Each number is 50 + 10 x the weight over its row's rms, rounded and kept within 0 to 99. Layers, rows and columns count from 0. The size before them is the row's rms in percent of the matrix's.

# layer 11 MLP gate, 704x256, rms 0.0973, rows 357-365, columns 0-127
094:52 44 55 42 57 40 47 68 50 35 48 70 40 59 32 48 50 40 56 34 60 65 55 56 48 57 37 37 48 31 38 55 45 37 66 72 78 44 48 59 55 51 41 54 34 50 39 59 34 34 49 47 40 40 73 44 60 39 55 54 43 40 59 46 38 36 55 53 61 52 58 46 29 43 29 36 36 53 43 38 45 51 48 53 42 60 47 48 49 62 54 47 44 44 47 37 55 50 44 52 53 59 57 53 44 58 49 43 52 53 50 66 33 62 45 52 44 54 57 68 51 57 61 53 59 48 62 52
093:48 47 41 72 57 49 46 64 55 48 52 53 65 48 50 41 65 46 54 64 58 48 44 41 49 58 61 51 53 52 40 37 51 37 39 41 53 37 52 57 54 48 55 49 50 54 49 46 65 51 45 58 38 43 69 46 51 41 46 64 50 46 68 50 35 35 48 50 54 52 48 44 40 70 42 54 59 46 34 55 69 39 59 41 54 39 51 42 42 34 52 42 46 41 51 45 54 47 43 45 28 39 54 64 35 39 69 45 66 65 69 44 54 39 56 57 52 43 51 42 54 54 41 34 51 48 65 39
099:44 49 47 44 52 52 59 47 61 58 59 60 42 39 48 64 38 33 38 51 51 73 53 51 53 30 50 62 57 45 37 46 45 62 41 58 42 53 49 63 43 51 55 31 53 33 47 76 60 31 52 38 62 60 58 38 50 38 33 54 57 47 58 44 54 46 41 40 43 50 58 70 54 45 53 65 40 43 53 26 50 39 33 40 57 32 43 44 47 63 49 47 61 54 45 38 49 46 69 40 44 43 75 48 62 58 62 55 47 48 42 41 33 52 59 64 36 61 42 57 64 55 53 57 59 32 65 65
103:38 62 40 46 37 53 76 56 44 47 43 38 61 54 44 48 50 72 54 52 50 65 67 54 55 43 51 39 46 64 81 46 51 53 43 43 47 67 57 48 37 63 42 61 38 56 54 45 51 41 58 63 72 43 27 35 45 75 51 59 38 63 41 40 58 55 56 58 52 46 36 51 55 53 53 31 31 44 48 53 65 51 47 56 45 52 63 35 29 47 58 51 39 41 43 46 47 39 42 58 71 53 44 54 63 42 51 44 55 50 37 52 30 62 41 46 32 40 47 54 39 65 61 49 55 29 47 51
094:35 61 60 46 54 49 52 56 59 48 71 62 78 40 66 51 65 37 37 38 47 61 53 35 62 65 32 60 61 45 55 41 52 50 28 40 54 56 48 44 43 48 53 62 58 43 54 59 56 51 75 42 57 56 57 48 51 48 27 55 62 45 73 52 37 62 54 59 64 42 52 47 61 53 61 35 52 38 47 44 64 41 56 58 36 54 47 64 39 46 63 35 44 43 36 49 46 59 46 51 41 45 44 53 37 59 50 55 60 53 51 66 44 65 43 52 37 66 52 30 67 58 48 41 50 35 61 57
099:56 38 61 50 56 48 49 49 49 67 49 63 40 57 51 42 64 53 52 43 51 34 41 61 44 56 48 42 54 42 54 28 46 48 40 44 38 51 68 47 37 51 62 44 50 33 50 49 63 55 45 41 56 53 61 37 41 57 55 50 65 63 42 40 53 56 37 60 38 39 52 51 44 65 66 50 47 57 69 54 48 64 44 55 51 44 35 70 47 34 57 57 48 59 45 57 57 58 62 52 50 42 45 59 58 56 49 41 59 61 50 45 32 60 61 51 53 41 58 36 60 63 66 28 55 43 57 57
099:46 69 69 37 69 58 40 69 47 37 45 38 64 28 48 65 40 62 58 62 50 51 45 48 54 50 48 47 59 50 54 43 64 47 47 53 58 54 45 52 53 56 54 62 41 47 55 61 41 55 43 55 42 46 59 47 54 56 66 54 32 51 51 48 45 55 50 53 69 27 32 31 44 58 31 33 35 50 41 53 38 66 65 38 61 46 69 55 39 43 54 54 40 59 76 47 52 52 48 42 53 47 61 60 55 51 67 38 61 53 42 47 47 50 54 55 27 63 56 56 47 51 56 39 62 41 62 44
090:40 49 38 54 52 56 61 57 63 44 63 55 31 42 40 52 50 44 52 54 49 54 54 55 54 61 54 56 76 52 41 40 30 48 44 48 51 57 46 48 49 40 43 51 40 42 47 54 52 50 66 47 53 51 38 52 37 46 54 40 43 43 49 53 57 36 44 36 53 38 40 63 61 33 52 52 42 50 62 47 49 51 55 66 51 74 63 49 57 49 76 37 42 61 26 53 61 70 39 48 41 47 52 60 40 37 68 51 45 32 46 48 53 47 60 37 23 43 47 50 46 46 55 30 65 19 50 45
095:45 55 48 60 53 63 60 48 51 61 56 36 59 42 35 42 50 50 55 41 58 65 47 36 47 60 54 43 49 51 35 62 33 53 67 53 41 46 51 70 52 58 34 44 50 47 32 45 48 58 54 63 64 46 44 52 66 48 59 45 33 50 42 45 59 57 38 50 37 52 67 41 59 37 55 45 37 52 41 60 48 44 47 54 66 59 74 49 61 44 35 49 58 34 40 46 48 56 45 45 22 45 49 60 40 55 66 46 49 43 48 61 55 57 50 47 41 42 51 52 40 52 51 39 57 68 44 51
# layer 11 MLP up, 704x256, rms 0.0964, rows 357-365, columns 0-127
093:49 61 38 40 57 52 67 48 52 39 56 65 54 46 60 41 46 34 63 47 39 53 47 56 50 39 47 65 48 43 42 66 39 52 42 43 58 55 47 67 68 48 42 57 65 50 49 55 53 43 63 48 34 47 44 43 52 48 48 65 42 44 42 40 61 38 50 39 33 61 59 55 57 51 61 40 51 42 49 52 42 56 35 42 58 56 41 54 55 56 23 34 59 53 55 27 33 55 47 69 42 61 64 39 50 58 32 37 40 61 47 53 61 59 49 55 58 29 52 45 42 51 55 47 50 51 54 49
102:33 42 53 62 49 45 52 49 57 52 74 56 42 51 34 48 58 63 33 58 43 48 56 57 55 49 42 49 43 64 52 48 52 46 43 53 58 41 43 36 55 39 42 47 54 48 36 59 49 56 34 49 47 54 45 32 49 63 53 68 63 39 68 50 28 60 62 52 52 48 28 59 50 52 48 54 46 56 54 32 45 60 38 30 40 31 49 59 33 66 60 44 40 60 44 37 39 52 36 54 48 47 47 58 69 52 46 33 50 51 54 46 41 57 59 40 53 51 51 60 51 50 55 48 53 41 43 49
098:43 42 42 45 25 38 63 55 63 49 53 50 71 47 51 43 50 48 42 36 73 51 56 36 60 47 60 66 54 59 41 43 66 44 43 70 52 50 52 59 41 50 59 48 30 42 46 62 39 39 42 51 33 55 54 57 45 56 45 51 58 47 46 33 60 53 54 55 48 60 64 54 51 34 62 44 31 38 48 52 58 42 43 48 44 51 46 43 53 62 43 66 37 50 37 53 31 43 47 60 51 42 43 46 62 57 48 66 41 55 30 55 63 46 47 40 48 36 47 45 53 55 47 54 60 31 54 72
101:50 22 43 45 38 52 61 23 49 66 52 44 55 64 48 57 60 40 63 53 74 40 66 58 52 53 52 38 35 36 45 61 51 41 33 31 58 38 48 46 47 50 50 45 38 50 35 45 72 63 60 52 61 49 40 40 71 53 35 56 55 59 27 50 65 44 57 58 37 41 44 28 56 41 43 49 48 65 53 59 45 54 49 49 40 53 64 40 45 44 57 36 41 74 46 67 59 47 48 44 49 62 55 55 43 44 41 43 42 26 61 49 42 53 36 46 47 59 41 27 34 48 39 53 48 60 51 51
097:48 38 41 36 41 51 47 52 58 34 52 61 47 36 55 40 57 45 54 37 49 55 55 46 45 48 47 66 50 52 47 38 54 46 47 50 46 60 31 62 34 37 46 49 42 25 55 33 61 45 50 39 34 57 42 56 51 67 39 69 64 36 62 49 40 47 64 41 53 59 47 47 39 47 60 37 56 39 52 56 57 43 44 50 53 58 27 54 55 46 41 51 43 53 45 54 46 47 46 75 55 51 46 56 52 74 41 55 53 44 57 59 56 50 56 53 44 60 50 55 59 46 51 49 42 54 60 43
102:66 52 49 35 39 60 48 61 48 57 34 41 59 48 42 47 59 21 49 50 47 59 50 31 61 53 56 43 40 71 57 53 52 61 59 57 55 54 33 60 54 49 61 33 58 48 46 53 63 39 40 32 46 42 56 53 43 36 44 64 50 46 41 60 32 59 53 78 61 53 33 76 53 41 54 60 39 64 53 38 50 53 48 34 43 44 36 71 49 49 59 51 48 43 54 43 31 53 43 41 50 46 37 55 58 70 58 48 53 42 53 50 52 34 46 49 41 56 59 51 53 79 40 54 32 54 45 47
105:50 40 50 64 40 37 68 53 39 49 57 46 44 70 31 35 52 35 53 54 32 46 49 43 46 49 62 45 43 68 52 39 31 53 68 53 53 55 65 70 45 57 38 65 42 42 47 61 54 50 73 45 53 34 46 54 48 37 52 42 68 30 52 48 59 39 57 40 42 46 43 50 52 71 57 51 52 44 46 55 53 50 30 59 46 44 51 44 49 66 51 49 45 50 51 64 50 47 35 51 52 30 54 51 38 67 42 53 51 44 45 68 41 67 68 50 59 26 28 30 56 49 56 50 46 37 44 59
092:39 36 43 47 41 49 37 50 75 25 54 58 32 39 48 30 37 28 59 47 52 43 42 30 51 27 60 61 74 56 40 44 51 54 58 56 56 46 48 65 55 60 42 54 52 57 57 60 51 64 51 45 45 37 67 41 56 37 50 49 38 58 57 66 63 37 37 39 37 45 56 39 51 49 45 54 62 44 72 41 59 52 47 60 67 69 41 54 59 50 55 43 41 56 41 43 58 57 56 57 55 47 56 65 38 50 50 49 45 38 45 39 35 39 52 56 31 57 59 34 60 48 51 45 60 34 58 59
099:48 36 63 49 39 56 55 65 41 38 38 59 34 65 72 47 36 41 45 47 41 56 52 33 48 42 43 51 61 35 51 64 48 52 43 37 51 69 44 43 41 67 44 46 65 59 50 61 59 36 50 51 39 59 46 54 56 45 47 39 55 40 37 53 53 69 51 54 61 59 27 62 45 57 59 73 54 44 66 42 44 40 62 43 58 39 40 48 64 38 47 45 68 57 69 62 49 64 65 45 58 46 53 46 36 44 50 55 29 59 54 41 56 48 57 27 51 35 43 64 53 42 58 62 51 51 47 36
# layer 11 MLP down (transposed), 704x256, rms 0.0929, rows 357-364, columns 0-127
093:44 52 39 53 62 52 54 59 47 61 46 48 74 46 40 59 39 54 42 56 54 39 49 36 54 48 57 54 32 59 44 54 53 50 45 41 34 51 54 66 60 51 67 43 55 53 54 52 68 70 51 51 70 60 47 61 37 52 42 34 48 70 34 59 51 62 44 48 46 47 39 56 76 56 54 70 78 57 51 50 71 47 40 49 31 47 54 53 63 48 48 50 69 48 63 61 49 43 54 45 64 44 56 40 48 23 49 74 46 67 42 44 62 41 57 52 56 54 43 34 52 43 24 48 52 45 51 68
099:50 53 62 42 40 44 46 49 46 45 57 61 51 49 47 51 55 44 30 50 55 55 56 66 44 33 39 59 55 53 45 48 69 59 62 63 53 71 46 54 51 31 54 60 39 47 54 57 59 65 63 36 55 40 59 58 48 41 50 50 53 51 44 60 56 61 43 57 46 45 47 62 61 50 70 41 52 45 50 47 50 45 44 67 57 44 52 54 62 46 45 47 62 39 51 43 57 46 62 39 55 47 44 13 67 63 41 40 29 41 49 41 60 59 49 63 58 67 39 55 52 51 52 57 63 62 42 50
101:72 51 57 50 59 54 42 50 53 41 43 59 43 40 66 33 44 52 42 51 50 47 43 48 72 72 43 51 41 50 46 47 75 45 57 54 45 40 61 57 58 56 38 48 48 62 49 49 64 50 35 58 52 47 43 59 33 51 59 47 58 61 41 74 49 32 51 61 45 59 55 49 36 61 64 41 50 55 56 48 34 47 56 49 40 69 51 62 67 40 53 55 54 22 71 64 50 47 57 46 50 37 17 54 36 46 39 44 50 53 49 62 55 50 43 42 55 29 64 53 56 44 47 43 47 46 37 45
103:42 51 49 65 52 46 62 68 51 34 50 41 54 44 65 44 55 61 49 55 49 37 36 48 63 48 50 59 38 46 40 58 44 54 51 60 34 49 52 46 42 41 69 68 54 42 52 64 56 41 46 48 61 47 55 58 57 58 46 49 47 57 39 57 51 51 27 53 33 44 50 55 31 60 51 78 65 55 53 61 50 45 35 47 53 29 41 61 50 33 41 53 69 35 48 45 34 62 58 51 39 23 39 54 61 62 51 40 54 48 55 63 70 66 38 46 54 62 60 51 40 47 57 48 41 45 40 52
101:57 37 60 47 43 48 40 38 63 43 48 48 51 54 53 48 34 63 55 54 45 66 35 47 55 53 44 49 43 49 44 51 37 50 50 62 48 34 38 48 47 57 51 31 37 42 54 42 45 38 63 60 28 60 39 47 57 85 71 58 61 30 43 57 38 43 49 37 58 57 44 45 42 42 54 62 52 50 49 44 60 52 62 39 48 54 58 33 55 61 54 56 50 56 77 43 49 59 54 49 67 51 58 50 52 54 24 53 29 46 35 55 63 63 58 53 54 53 64 55 57 34 51 50 43 66 35 37
100:47 46 51 36 46 53 49 45 57 51 38 47 67 49 58 51 42 41 57 67 61 44 53 50 50 53 50 38 53 47 51 50 59 44 33 51 52 57 45 58 50 71 44 45 46 39 51 40 52 46 47 35 66 57 48 57 57 56 52 57 45 54 53 55 80 67 46 45 68 65 81 45 65 48 45 69 42 50 55 51 56 36 51 49 45 38 53 65 33 27 32 55 59 53 57 61 52 45 34 45 44 46 34 40 37 44 37 47 48 60 42 72 54 43 55 65 63 39 64 56 47 43 36 48 65 49 51 46
104:61 58 56 58 43 40 55 39 41 52 46 41 35 54 48 69 63 44 60 56 38 65 49 41 45 60 54 61 50 58 56 41 39 62 53 54 48 52 50 63 56 36 44 70 50 25 72 37 56 47 57 55 51 47 52 57 53 51 71 58 48 28 48 36 34 41 58 38 49 48 48 40 49 43 52 35 42 42 56 58 59 56 49 41 27 45 50 49 38 46 49 51 50 58 64 60 56 48 47 43 60 36 55 47 56 49 46 48 44 55 63 57 28 64 58 60 42 40 46 27 48 45 54 44 49 44 47 60
091:80 54 65 47 41 45 63 46 54 58 43 43 55 47 48 64 51 65 48 35 35 51 62 36 43 42 38 52 36 47 59 43 41 55 50 52 38 65 58 60 52 46 48 52 50 56 49 50 63 38 44 44 49 54 44 55 56 36 62 65 51 33 34 51 62 56 52 70 47 67 45 24 44 60 43 49 48 50 35 44 53 41 58 46 46 24 37 44 34 60 43 57 45 54 56 43 43 44 73 56 49 60 54 24 46 46 51 36 57 56 51 46 57 45 41 70 55 61 44 55 44 62 30 59 49 57 41 38